Weights of a small GPT-style language model, trained from scratch on English Wikipedia: no biases in attention or MLP.
Each number is 500 + 25 x the weight over the matrix's rms, rounded and kept within 0 to 999. Layers, rows and columns count from 0. Numbers have three digits each.

# layer 3 MLP up, 768x192, rms 0.263, rows 0-136, columns 96-127
495526499457544501451497519524498514444473504466527479485477505558468517540488430490470499484462
481540522522496541527504434497449502466468513541485510513449497465501484475468512503438481522534
482486488485486514472521524538493481489513496521512497492527482480474525522490492502506507423495
510567472553498517508522502496524479509551500502523517512511527499502473533516555508481541518541
508461473519487474497471527511478487490527543488508506526492469494457493524479483495509521472514
453497484445504524498502534506489492484528514438567494515511516471507462564439490530483507483504
448480507505520530515489499463502510455465477481455472465500466486517475558524552530524509507493
513454500509515485505525522508492470480469504495504501512473501517500507538507488501511501505493
536520552534440500517519495448463458501526485481515546521544461524480538509488495502460503550500
516538505526482482452464497498510545512548533498507526524504511468506530478511474455513480493521
510503508533535514521502516510494533516515535524484486581457551476486502502500506512528525536511
469458531538516504466482506477548513500484516484525523533538483491483485441450471460524515519459
509576530512466536491533469521487506558497543499549485474491512515487469536478527526484524478512
504437503493530528506487497510476489488496511459508519504497433522546531481519488520528529552482
529492499498504470470477514498490490493533489527506532492507523473495469498507491486488501511477
524494505550504512503483524516487483499476517457524515528519507537517504489518483458484511543450
549499496501501464473524503526494462520504478476487500473532492568480515518465514543528498545496
496496499506515483510519504493474472497523503499527503484532521473518488491492488512528487504532
534529474508499536493537498534538511500482534512519458468505503511522533500480484488462481490513
463489516503474487525474442543490467479512514480536480533508473502488486524497491536507518530508
493542472493539512520484526506469493517516520464492537534514487498548544494498528493495485488455
503502500497496500501501497497500504505498500495496499500498497495500502501504499509503502497497
469478466534497467491534494533560539532516486499495475510498468485509480487498499499498519454503
518484515508532542498505496497467495524525442504511468518468472531481506479508538493502493529478
492485506468459497548451474510510529486530477523522534550470516507478472500488539477471495545484
463496480469476475511503454509511485487489465526512501511531489511492533520479529539486476534495
505500500474493517522517506521479499522495508493531499509526520524494516522525506461471512518496
501501499494505501498501497502503498498498502502499503502501497504499497501498500497503501497500
514506473532487556533461479507521441495505490505530507531474470486508494513514469501486517420451
508496482490482489500515535490493460505496509461499472495509497498480498508406518451527567540482
510470529503474522477499509508503459529485484508484465505507517428463537491472518477529424441512
512485477489518527558517520507527454484524448504491513490471495518507482535517547475473496479477
510475492532450509517500546457502483494526508468488500528445498507479491516510498457513508494431
459528491492515482532534494466503441485508491455513525511481581485535538483489526521489476461451
526562476497488498497551478517524493483499477502482495445488454503450489544484443474465493545485
501470483481502489493520511497473493505462483542463494515481497477513480549522513478500509517519
507521515541520446495549481443457462549469499554569524536532509496498469501528521520470505502502
527522531508448459475488479517505481519502480480491512502504482568506513468498487491478508534547
526493491489540491536428518505499523562521519489535533450495528471494474483515495553465496518479
515513509504493498497502476489520503481514472505484511507502491496517471510503487498486490511493
491522489468504491485508512542500501527521463503498507451483498504512479520520546557484520474430
526518503460503499525562504523525499534490460535505498473519514518531474507501519486492508491572
487486516528513497496485513524498510520511518494507504508520488525507494478478534498519494515525
492508482493503477501470495494456500502474533495521501501516444491474505480522500491486474497491
542523464471496467512490511525505471514507499511522473507479539511483514509514545486472487513518
486493514508482478533459468482428494474496506502493470522494540514490467453512530527474490532504
474472496513478481530475535491475487508478471525459492517497477474526523484478518461473484492518
493486516495505495509520532511492485504506515527516507499509486504483505483498530495474524473477
499507527470466502488547522477478491494549488431434513505469460558489475481473543488492507529473
550489492505487482504479539502496539455501510498485511435537469453494519473517503523524510513482
484482524552529487471492467534487472452493526501522453551532479486546496518513497515486513467498
527508466506450469492488514473521518494508499520494496569517530482493499512508452513482486454538
504506477456459512523528508491479477508498517499469525520526512504521507524504537446491477517510
503521464457515463472491479491472503503460503481510517524462493487526466508494535508517500543522
472482463495503516520499559473488497527481507509475528463496482507498524491469528488528489455464
530496537500479507474509476502513474531487485495498496436488512539529519532541515465498526487499
481518532489495494472527479521511514515515498508475498477497484502505493524469513461502583490494
483496506451506500464496515492492476508539498497522490498498458486491539491497508482505533489480
542511504499477480468498492457465529511509513501507505485500501529531518557467498525471499501520
522510541511477492474509485502563527457485477529503505499489502503444494467476484502464523500511
541502490506515518496506481500534500491513519475460507540503496519515487485515481511496488546465
481518507480474512491411526503488504531505470462508488491516494519510501537511533480511485511514
511514476524468499493515513490500467484499499497506491516489527497484506500493505492500499514502
492500523483531530513501502506483496496499503514467479491508508488496516501469486491516467508510
526493503515517520510444502510488491534506522471503519504465490499550499525512546495502518436469
442492521484502512485481494475496498516466504498537505513445515529512503472455498518500519476474
593512490551518537491513535531500488472438551467464569556510479511497464531476534514510483471440
500491476491502531525526517482493468502480514505489486503520506564466507548505456503516541503511
494477495506533461559532491521536488536502521507484442491533443497508468485556515489478517542506
494471487469488525484464566466481473532529512455487469536530487483479534501535477497488494502527
526479516508494541513497520478508539491455438492497490541468432514483479491443498490462493433502
500522506509513471510532502477542497493485474474491511507491495504504501546520514529490485477475
480498492493495489497509478494492514524529500539505494511501496476519524480504480500528516477512
478508470513462567510498547508518500485488486481502466469507443499482489524451461504482501487499
453524513483483458530511463511442534497509459502478555500535485511467531509472474509475559506516
487522492500506525486522521493462559471470501548483527502465487493473489513491469531512517520485
480492471519508482500495510506470505472527487509494466483501482488505521502490471495521524509492
507507527536493498459503485494511532494499531533513486479529478501517517501528494488520504464501
496494493477471520515481537535540469538427519574495530435506511503480485473513503506515513477519
494504544494530497435518486502484529508494527517496518529480528475502509441466542514495485478501
518532484522507507568481498545506486473526467516520490490447517486502552498489499540546530504505
527488504477462510461497481459471513487494491445526489492496513538490465487498508499531514492511
498493491461481496500466524506512534517494522480497504520481522494458537509514516510472511549533
460509475472519479509510517514551495530528507500453568497514513476493528459432522482523512486459
489533493498480448537523530527487493504491507479503570437494543505445511519486487485501547506524
515479500502490474492519455558448510516527465499486514490491534490501494482515506479516502486472
536481508494534515461485500524518514491525519495478491473490515521557473514465564493519520499537
506500498511515514516504499496507493503486500513511491508490502494495497503502500499500499498473
462510490529527499507482498480472494487514520484528518467503516502523493487514511483478503504473
450520444484514494493484506508472485463501478524481495427491542509495467544495517448515537524544
494480491524476512497538440542463524500493484478417521494531502512456509547498529481532487527508
496467513463529463568471456511464481523506562532444525479473476494459528444534527472513477465588
523464525501543464535530511500523511440506467494472467466554515505516519514509477520527522465481
478547506513481529572461492529522463480430429514463498521483511567511470501469527518461522523494
481514493532486503513528517470492531501536506447488517487470499522476541503527496515516503516531
509521524471504522474490494453506578543510527494523559498488489474536506531532497441507517487478
465478464507484454479465498494523467451460533491566519517520537535461419475467478469548467471491
534466478482505526491476461493499558509485510505447477479507508527535485535540515472568524519498
479545509545508484516491467516546500497499473477508477461507514518550491510483488598522500488505
520504467509478475483506537545555534531503494478507528451524525476520499515539509481468500528505
489478507530473523514512487468525459554474484512490433523545489489506486510498484519542503497468
488496459505540449503477506484526505495484506454545510490497454519504471485510518513502480493515
477504528491475495532530451480497524503476503485507486521503556492502514535492509534476521489526
488442516497436500466436489491485516475502408461490477452541494503484488490546529532503506545479
467549506492508461463492510487488521488495547520462508504517489491511454520529528506464490477536
537467515534485488480487540475492432514493478525530553497515515508495477524508486461506453506482
481479557502509562460472477486522538499443505514512512503482489510485480451489531534488543486499
485508488515485499512524504495509488486518474485496525500501490477498534503514531521483492524523
502529534504479507475480549525520526506523461512467566480523502492493491521441465485485491497483
445503490555512448509486511463485482536557519455492517517526469475478473544469490502503558434470
533499516463512569492503460479469486493516514510520484514507515478513534489475503486510510523484
509518492507499498506504495489510491501505497480505499491498511508511498492500506504493507496506
503512504495488526530565502490470485539470505476495507501480529462506513491486477501457514515515
508459523481479523498469475491519487497447516509478535500541478477472439496510495446514489535497
514490492481497502469493477494526478498500510497485509517494529507524548491470502515506520488508
504522495542499531475512472499491489499478511483505491492510519511502505464502473481536511486520
502491506508511499484481498503503508501511512497510501496490505492511498513497507491504500508500
429410491542502506499474507406470524483523456473484446464509466519446518503546547523472489527524
532473523474513480534509474461459507501533522508471475495470468477496525503491500512489510535491
499537496453472515531501501539543534501531468511544514470543464477529503499502508490510511462527
461500499526510494490494511499505493500514522527489496486534513509515519509503512508506500466472
543506518495531508487460472493465547498462541505462524525545481530491518491517533518497491498502
475502493457527513486488470478509469538476475495521508517511478529489528494496509491509510484498
489514492525508506488470527507518501461512419526489551527505506522469479494463450473488521489521
529546471449478454494474479483494477507464520478485518544511538509493475468501534490483507498513
472456491505516491502506517500495490479488519495497517521477485549529533546504534503552477454516
493517479495509477544519511485513472464513494511474498515474484519471514515501492488583457478474
543514472539509486447535527517522494503527486506511460467527557518479471516474478537538535555482
548462533526439486457482512453568506503514479476461474499469523473500476456473495510492498489498
522468509512508523515488498534497511500485490507483474482518505503498505515522508471518528493487
476488472514486523525499520495518514475516511477456476496497508521513497504498514500519497492508
470498463483522540469539518525489525510578486488539494494530499451527535470497499497479484507469
495458510472464492517486475509506525485529445518520524520496533473521456515492491495501541551450
508465478398521468486485519537489493493546488445487474514488514495516555505486544496531526514540
503501500496502507499499498500499501503504500502499501496501504492497505503498498505498496497493
522488466501477514449503524521459526476466498453497511488477512500494499459465442520501497448462
520505485544516521506498504465522505494481479505469497470477479534515546521484544526452486476455
# layer 3 MLP down (transposed), 768x192, rms 0.0553, rows 0-136, columns 96-127
505502496505483506536510502406471501516508512537479465488530476530487474522507493476510508453481
502537516496501529518524508512473526483508491502515508497535474494524479486516519488469504515463
509495478469500497514459532471500496494490511496499502472505508489516506500441488496494475506500
475501510495490507488501506470535451503478539504536540491520462454522472491508548490495519494472
507468487511508519488474514511498517516504491483511497528489482539484486492471468517447545536536
480469501516513497527528497536513489503527558462486539495490491468506433485509487508464499511442
480557521428447493539508498512560486505535490514478494533468496468513478479493493539537500503453
483529498490492526462492529505488512477520502521494488505501494509491498472477489506489507492512
512482500475509524454475485515488491528472498504547516515493504468489502487474517483520483451469
465512457493478452513485490493485512503481497488520522505484496486507501516517484509542478482511
460479520466484430495491490515495482497508486520502471513459509452448511488502493503489477456512
478468512514523440514490482474509476537507496493560531558495501497520491493498495506490527546510
554508482514555526542498516494486490505503546526521478509467510494530494500504505464510512527485
497556502488512567510480535504509503522530529513476517469463487510493476496521507452525518536479
477513484492516472505467530508516507484491514500525480516535479455472496526518518504534481486493
497501495470494499491448488530507525486496478526499510547479487516487559498513507457518521534534
481455495531507491496487513500465503453472499503510486514477520487507528522513494489547519530523
528507500527514509495530464464491482476516490473526484507505490506476505482502534487479491484481
516473513510461498508496505534488490469481464483499541475491527477529509522496508496471513498524
528510518494495507491474491484509494456529494471490517498488497534495498519498466510518519498463
475510524561519499528474475511510480535525460493498492482520470463505482484460518520468501494524
498500492502503502499501495499499494502497503500497500497500497499504498503495500503502489497501
496499506532508521532517499484466518492529533487503492480486508472477501499465564489500509500467
529480501503515541463512474498497519493512529497511481495516497484519506483513513531491481487503
483479474470521489467511522521512523477510500477535489496513504482523524523515530500498504490475
504453491489470510478530550495474442482494460485523520513514489492455510525482510515496512535488
477451510519513512503516494484530528508484481501533483475507489483493465473520505503509487514515
501497503504501500499497499495501504502506501500501497500503500501496500505501498500502495497503
513461478530524466449467539488451490501540483485481493510536527491498496502468491481487517547510
506494470440505578465514524521552489492522509516512500496533466509501474519545511517471446483486
483526531490493477543456523504540557490481482508494486488504479527503468454452486443511463495504
474528497485464452502531523513494518476512518521467512508489448506493497490503497513511455524515
491459500484530509448535500492467529497502490520503524519547503514474479547481511506506467485523
510535544486470532537537468466479515485485550447521503488448518504466453506472474496485471472551
517495558424486522440574433505534551542533497541490491531471499522445549500524488482468477502510
518519473513512505511543474487497495510500505515504494517475471505472516475484502478528511508485
522523502553511538532489469451498494539455484513547558472516489501504488490547531484512496471525
500476494500547529457510474497509479506492476488477523495470496504523497507483501524529491465468
467498492522516480505524512525489514467459478513502497472465520507491505504497484525492538512502
475493520516490504484556460488511498504486507485472495510487472518538516438485526507487495539482
493509448507485519463472532551555540456515467503510508529469522488489509489517515536472483485468
527493507445485480420495488526500524464513500485542492526520529528507502479491490488504519532523
474498539502519506529502484509522510487506519489517538498507517501493485501459513518532485510475
518497480509494495479501475511482482478506473482452499538521475524538510438510516481511495513515
551475521503515513522510502447482515501487506504519496487503506514519494500506477450515486513467
485498527514479491506503515518501505491540500501534512487515505483530499538507513498467481510478
511485517523488478496521496528484518470499485517460494499470507511500547451469500518508517498461
478492482508515501507527533505501518479462561540476507514458501484536461498481537522512506476518
476464503509488514455531503504488521460535532518508487513551490554550513528511524526512520507494
488500492467504525498520552449477480508531518518500500473487499461474505486483567480503505494538
531487513508527522505507501489512495481478512478522498514494510530510521527492487495491477492504
530472478500469493516494531507528555513487541510465530461476545510522515499453474478490517457514
511505523503441466479544502498440495498512502505514534538525498471486482454441483491528480503509
471515480500500453530510498486537511475510544487506521512505485435476484505461485495521548490529
489472507516495517495518517502465496503498506522466501509476495521504488503504502502512465473513
464491495525512525504466455490517511495471489521470519487494456555459509498554462483420537478501
492529505524485501502504502510525505535485486513506483456519467509482529465467510475516469564488
530529498476487534502518499536469481502512547474502481485535482513513530480434524490502501510443
521522498473508494485522465516481495501536463510520540508505496540470488537488475502502499511505
515457457574448527482467497498525492514486473506495497484476486527545499560508526498476476530509
514502513507470496478467504525504517491504475500499509522491503510492508510489459543516516503499
562486512518511501482486485465490497498502511481504553451480466463534462517460534493492517487490
496516492515510515527483496495511496472511536507524507510518506518498503502507526521475502496501
502533494494522524503533491497480514494446521528519524496502509496504484516517517488490479506513
533527509499513550505484476526496505495550467471503498468505510468531512492560512535486479514476
528580490472522487549574503448490526470451493485462510531478501537479487501481512480468462523491
569496516474492562473534525488494521501475539487446510513525483535471494484485507551479510495543
494490526543514534512490475553510486486485567505465510496469516510496527515529550520496545473483
536498505506522517564481504477512530469532492514456476546463473525507514440522502452511522519480
475504486488467467512538511515538509530517459496544532496520530456446501433512476507457519527553
483458508496453592459486510501473493507451444502507442466492499528503503550499490430498455474504
479500473527513505500516510508492480543459494491484512495484509525489494494534500525467479567530
507512488504496505519479467500528531508524517504517510511495504450471503540496501466511486526493
474515461516470490463459462527498481509477505498485480422498473478549490507479478495515501524504
550468496498507472461513497498509474505499472496483515488489514504477528519528544475521481502523
530522532527520513477495490491495535472511476501465520511515488508524527489485535496486526491441
522537510473483493477474507539459476520495502514508498527488514504526478516490476511506520511498
464492512502498490480511504484520503463491511501487516483495512514473511485487479499511504544504
499524513510502472523471460490468510508486471532513470508544477488507482491477510487472515500562
456496530488478474486511548544495477498529482474488542523465518472434473479527523520509478497517
494478505473490467496540513477478497479477476461494510493493532469493473513515489522454472516540
512509497484459478476483483510494538460487469502475504485516512470534479485499451468511513500501
508500488457538496474490518495479486467512491522492526495474524467524496509508514480528537477448
470564480521473491498502482498488480515529484452504512464521558485474484502528471501527447516503
506525536484452501472478471454523552491528510518496511485484466518497505502499505550532498531464
514467521450491500490498516484525511539528499473522550515463486460514491487509553498517476474463
500495511526510503508485543529466541462492499479538509497527494497512501463506542482498496507492
498486508514520509520522509496515493503504487508503526503515518503482497490508509508521510487498
491507509472508489508505507456513535498516493498492541530507514461480524485519487526475537526500
510508452516552483495478545556491538517483481513528477447530508495498471510497511517544554518469
496539501493525515441516510480515472573511512554525487481554505508500461498535505475508501502507
489501496458520496423474466494509500494472542556503458505478450484517542509528453466502525497519
513490527481534498495513523490524480484504511522508519500491525512481479462496503469496484504497
484447533507443510481494489505510478477466511509547470486524521499523500531486503432479452553492
479495463508515481471495512469549510527499473472511497499469492515497522501511485471519485528484
521495515483486514542509507504468515522462536485509458459472482442500519544488513502489474488500
525476521490515480538483530524488475510463524459546504538480508473527458521414489484530489491501
509517532481520526504464494464524479490499495523502497524471500504470512484486486539510474500521
474529495517526460476490494497568529477469536435455459518555509537451482460578485479466535506529
460474527505491509471540542497459492497500458465514503503521490478530463476504562469511523478490
497510488538519478510505506490501490495490507490504519494491491484473503520500495458536483520540
470497513492490492522488535483494508531503506502515519491475518538425518512533489506516464504508
490473451544481480490461482527526479473481476523523492473489483490520509523509519494516503493516
498537495504455528511458548536499509530531517513473508498473495481501486517469508460510503501562
529500521527492515504466526488493493472507523510497493532549524513509480514514482503471481457533
500488492510483533494475482501521482487491503447516498442503511516525493506484476523511483467526
553506468577482525517508525507474553490536469523490462469458491485519509514484520502478495539483
508493514511539497487516488488472502488519476539450489476483486526509475527518486511530487495491
520532488461499505516440505499505469492494498520484602486495468475492494518491495520519455498480
476510540537461519512511546539522515510533508546532512472496476488483472566462484520525469540494
502505486507520462490494506567474520468496497505509480490503502534476491481532508472495515497489
498497499501499490489502510500504482496511499502500502504515499510491498503491501514505499488502
496517543480459484483543529483543483493481502527477490487506511495454491494483491498506524466494
474469471529524530481515478453510479491487525505467519462514506524492527519482502525487494520455
490486518503497539517515510538514480480487499472511515477491489515490543520479521514475524506467
501515558522495474473468515477467486492492465470511543447484470470511506530478471465432498538453
494495501499500498500510502490496498497505516503505497500505494484488514510500497494499501503501
480450489512499513452456474498521487509465476569496470469480504500447529507520490506532488443514
491515496469480483469483470511506501499496512500538502498492519539481501483502482524495535477487
473512512544535451524513493511497502443452501500478566491483541509513484493483486529498494479503
502505495495501505450484474473527524505480492465492513526498513488491540541528489479517526479484
496535497502542537501503469488453541487491526476463503497487464534488494488449483541488493502473
488528464539476480486518500482528487431469489475487463488521482481479456506498466515499497508479
502478446490506508532522512494502488500482458492507492476514514517527490493507514501454547503508
492587492523496476474474480447510516467473523512490508512501500516454529461487559483500458495486
450529460482509496507491506463506532481504515512518541496512515538480478535523486524494488515538
481463511487488495531477518486515487485539514507446538574520459503497491470489473460484505438511
521508500495533494544486502496478535517511490496510521510507511516492504491506511522508494519512
498529511531488522515534449460481535529542501515531517481520492507484485527486518476480505493486
489505519508534507479506468527533515492508515467494484527484488457506505504514505510488463488516
498512505504488486479523527507489514522507500495497478504526509490483499486514500497511528496499
525479526513512534489508494533446519496531514540529453494506472485500532473495518532483530496432
506525505458530538504502470494501483513504517544487517494450511542482468432475522477527516508482
486550447526454531492548512487489508498541531502487506504518453463527506489507488519481495492497
503504500496496497499496498495498499502502498503503496505498495508501495500501496500500496506498
513517514475513490509507487505517521477493540497512487498516497564502480495499496516552538474484
504537506507473494523477476463514477502466502492499487485515513499510476494490487514527485538481
# layer 3 MLP gate, 768x192, rms 0.286, rows 1-137, columns 96-127
473519490523450546444496521489468487472503476525513548511469481476477499475541453501505516498476
494482499499477505511481541471465508484483495516523487478504501532512474486460507484465494493478
512477512535529538504468502497502489515542448479501464553480486468487503489528479514497527481506
497505500482493495488508479503453489488505502479484492510541502490509501491468495462466511518492
476476517508480463469520466508469463511511518512521482506511519452567550484456486530499498499441
545548477505518508555520499473526531554469476477522489520468475489532488508455507488515527532483
522492509481490500547507497513481486480502532486509484490521538497524487480491504489494512523495
528467499504514517494457479501525508512474525480519441548419488550496517534499441516492517572485
489461469442462482514508501511518538486482508526479498477496496441494542489511525497523480499465
491485506475468487471482468496436507515502471553525521505464455461469526525547489504494503533507
484472501439493551489463527478523502495517507517460505465484472495463481439486559536536484553499
472462527541483518529555452521504516541506551564459496509526500514515509521484510496483499537496
477505487482471489498547458501517494485452479531490494432482472509537535473494544492526503503471
501484501476454453493502495485515492485474528482502466505513507497496496483509509483494509511510
540473502526537462479535496481510468505462506500565525500515483504497461490488518533540489535481
470473495532456523516494521545516533525507507482527483513481537498539520506474469499499504509526
493503490513525547506512495490500467513524483500517505527509496496511514473506477485515512479501
495463509526485482521480498474519502487463502474510527459531479495484504454481496544507461496489
564485514489463482450519429547517475425540491539480534474458530515517480508483484511495542491479
477493506526496503482503522502490470460472487488526480490494524472479479498507484500506459494530
502503503501495497496500494497498502506498497495493496498493503491501504500505498504497501496505
529504542485477510469487458502505479506480498517494483515482482464533541502493517507456498532510
520478483521521521507513503499505515498505473522482494526490509541490506494553513517501498488488
503483515505457562463504495491583525558504460503540515546518494519468516543470512539542489485457
499494529492464511463484516474497527521501511497494497494493462516477532501492507527474514524483
518493497472505506524506507519513521496476500486518485504515519517499498479529510463473509522508
497503503497503502497502502499498498493503500498503496497499502498495498503495506501499494499497
499516503519473518486510504516492484499463534514511508494474447510465474469505460520510512473491
537500471486508503485489520506480484550522498492512522502480479504543471487540509456516538506529
454488519490520518548473451508542494485490489510514577501502494527504511537517508472509477531506
520486501496485498467519482549481496530535507498509499525501479503490503475512501497475476490488
543486489537512524534470500494470539504518511481478521498495508527489531441478497452481499468497
547501502511523515480490431520517563496544474452524480495505463467490522479444515562481498499542
481480506519491490517467538508493470487483529492546458520473496493502478477486520483534558470535
497463511474480517459497502501517492535490519543465516467489480494498531502481506515509509515478
486486512489492486497437498481461481474503505495502503479510505514495515536478496524490490521493
535504495500512467493496540451466471531520485485478453485483493512478533521477495483493489529465
499508475533493502474481508427515509501465493529491505536487483552537495518487508499497492490537
498481509516490505497521513510474511518511516497501482481499508490498523502490528518518517497504
456472477502542480509534516492516532479509492507533503510494507495483499547508478499484547531482
528529548515511519459511505428502513467506466541509503481547518574501514499471518483504502550542
534520492478477513482523500468524489472500472503502492493473510474491495514515453508472508490462
476483508481502480458548504473512487514517509504461517510491490496518503464508477520462505508527
507505494498491488528496530499492542499511542489498515468496439536513529506506518479503488519497
505527535501494519498537522523482457485501471494520474474487493485522423554477537507477527517495
529453509480532506503495470507497516492470498546538516492490500513526547436528501529468523497477
494535491493518542507541504503536499574484515506515508501443533523510518500502476493478547470482
492493500454479543527475530492512478549495475515489508507509478537501501465511503517461494483520
562486503533488484524547442510553511507464447517539484503489513537450520501443507518520550525489
451490499498515484540475507505505513478548501491510494507499480481512504522508482513515507499522
515541516538486508428504510529540479490496527504509490452442506526485539452514485528508495523457
497499485481530509468474483523500436443522492484489500475495460495497536506559492505523515516494
507493523463506529496480501480497494530436499523494502514526522551541498529486495489525475461468
485499479486473492508531520507495502501495508487484523497508513521502517475450495481484470474504
519513518455485461457495449513500451504450539474505507481485539577478530529525559497516498483514
530505545489504513489492525485499512484483520518507493482504496512502471501504500527463494484495
523532469503539496467469513500466488502506481514468508480511455476475536493494540443503483470483
556468459499511523479507463447528452553496499539506487519504478485512475499493568473483500470474
482461492527483514438499540501503457465502452474533511489462518526513532512484503525504472504471
481488512475503520482484530496512526485470506538503512489485478499468494473480486526517476488534
504479472485519505472552479448504487463455529530473452473527481507505526476465513517520505467442
500487520482518488512479490517497539505507510507493506486509470505516498489495496503499500464498
518500499509493485494506512479492511485505489503508507537491510492499476534491510492496509482490
500479496531450505467488516480517494496482487481501507470516486497476496498490495497466517548517
520559524462523493528512506489459512501512516516514536487464541523476565451467479441474506515479
498452554490483468505516474466510497506563470563520532457513520507530546451510559483469497493545
472521483507540468511540466521485452483524465496473522461550504523521489494475508481465517501454
447539476511537512473503462516487457451547484497536464482578522499460537518477522526502554465518
526480515475488508485552525484546479491515486511471503533512492491533493497495510468533525520511
524528519478520484494521517506504504473501546449486523490498518507486489481514485504507483475496
501500469483508516505494502500479545490520487497530531488475444549505509444491500490467461478506
521519490506496506519472517517513497499459501484504482493481501506502505480509510489489523527468
529511522500529494481496533491467497518516490506510533510532488458456515524446488482514527530509
493527493497467507531496510528489490497518529475489517523484508518504492519522501506542516525501
500507467486514534527505496501562471546511483499515481469510510527479511516479492477512464503493
493510502501487474450501491530496479508489494523488505505472484507503499513514491497512527495486
485506496513494488488518490476474490496498494494517488502507497524519501509501502488525496490471
485471459483457550491511522472561544461483474585517501456479507511491462523524483552567518514502
497507468515500443527521513521477499504504494445474491454518517492493496530487504488484493459498
513517485489467514493508488506546470437485485478483457500521551430513488487445535516495492482548
515496504518490494480511496471501494498452499492498542498488463520477539508510491520513477483512
564521525468520499511522457509490473494477499532463492454499464493492537492512555469482477480483
505454484470557522522443480532522512459479534557513499481516521468470485506512507456429508470497
506507489534534502505478470512493508449481537502514453523477463501540495492506519495519464510521
494494475510510543512545526503528520497496502476498542489490446501495487466482504493526530525476
527462541487486522501472465481499475495516521511496508460491514522526485505511537485534497529548
500500505507494487491502498499489502496506498501489500493517506510494493484501498500487507498523
511522513520490513482518508482512512480489482472536483516492485476535504521491494512473475494536
492492530487488494505498519478523509513448499496501499508550458441525488466533492442489523484479
555469530530499484527425479540489504486481487496506466487482531509497466500457504456494513445494
482474528506463508457487497504540498507518495476514491548472534501479476482448549493500513538441
489528459515476491447513481510485501514463477531480517476485465525519490565536487523528447559540
514457491546513525479506493454495529497506530490498473505489489493517556531510512506475509529471
535475490498492521490506506576498471524552456502506515544508543515479502473480521493495512508476
579454488535499493526510543499527511505490561505507506477451495481546502495478477519456503500497
486469481494519506514489500491464459446537485508456529477509493519490515521456510541548528477473
487498452534502506503459484471484472477480522536537531480480477499478456477483483504447489492522
470538516457512480460552441525493483480495587524536481482484534454457509448457507524490474506515
478493500521468517488459483536478492500529473492481518504480481490531497550460499522496530539470
506490548482504507455494517474511476522476498497488492527482499472482435504543515529492523521469
479482469531526479485469478492558539557507491480498488491463447513469494526506488508520503478519
500485500474486537499485496500522459475484466509514489542523520446507513492466487517526514500497
533515539496464458508504447502535534464490525553469444515526511547501491499448475480459498475462
488454497453490484502461467500458502510475482481504481483492490512492553510523511543520506473486
549475466502490488490522489485487482475528536498496537471504493515468513496497475452463504460497
557534539491511517511476406481496536472477480507533493433489485516498522455469516463526553521476
495523521483484520514452455426494492528506514519477483471550484525512511488483468463527500498486
499484526491519483469530500523465510538561504489528480517519495481529525508518536479534476521528
521499520438439504501509476495486516447491537515490475548521528482497525492520522463469522509494
541511489505498472538502465480445522453554528459485464493473489535477499474507542501492500528491
513513487509495492502505496489508501497508501485504502489501502508512491492495506498496505490504
490509484493495490524523466515470492504500513481487484496498476477500493484504484539538485485488
490502477540546498528488547533484475496527523488504516559443483487499493490518513494478510477452
499493504507500527503512532473511483509515522516502484505492497502468483501504484474512496483505
456484456467470462459472553488511448457490456505522494575471484558485484474474491493470555467507
514504498494504506487494493506500502489500503500505498501503509500505497498486505495499498507510
485496531511503455473466462512504487500551518468500516418506476562518531511509550503495455522484
531461531478483487519490513476497516547515493459492479500480512502506519509486500481502481517501
505449520515525521521502509480463515492452504504520509497512469460494496479529511516561481507517
533498499496494522493496489519484516502461481480520504518490502494472446505527505491484508514517
502519493455518510479507526449484535490498515515475507513506465520501526466495492480479511521520
496504500475508507493515539486525463485507551488520528498483470509510502502496495500487475457521
518507521489519487500496498519524483500516525509484524496470529494451511482507515493522532539516
527429545510574559508541468485494519494515511547506525500530506470508500559507467460482484495473
458516518486488484448478525496494491531440553477482535543490483519528562487469525494464504504526
497445499500524460501516472524497519481534491470481528466462459480540466439540478507489527462506
500441581479456474536436420516467481495566546556477508539508455504489524477543538490432470476542
534518492509512516471468514532493479481464476508496536478475495545515514507476542495521462480519
509488528506518517513505520522504496481506491516525499512501500492485520528531522465497502505467
467487508510487513495528527497502510506490514532520518520506463486490492509519503478491502491489
493523500488482486512532462501500458483546496533496544500495477473537479456495500461493462498505
518516522490502490515544553487487531512517487453493477504500503478524519525487491544485539513485
537473489504516480468484479479509523549550464486459487541427423501477535524509484499494538500557
498503494502499496497499502499503504498504501496495502504503499508499499494501507497501502506504
475498469482478475513521490485510442543478496528495494504471496514473479476496500517515498470501
461513490493456462493485504496508504496481496510526494531490463510494536480485514466509480500512
507536512523491506488470489518524539461498492501505500485506509496501493506528507501504534523503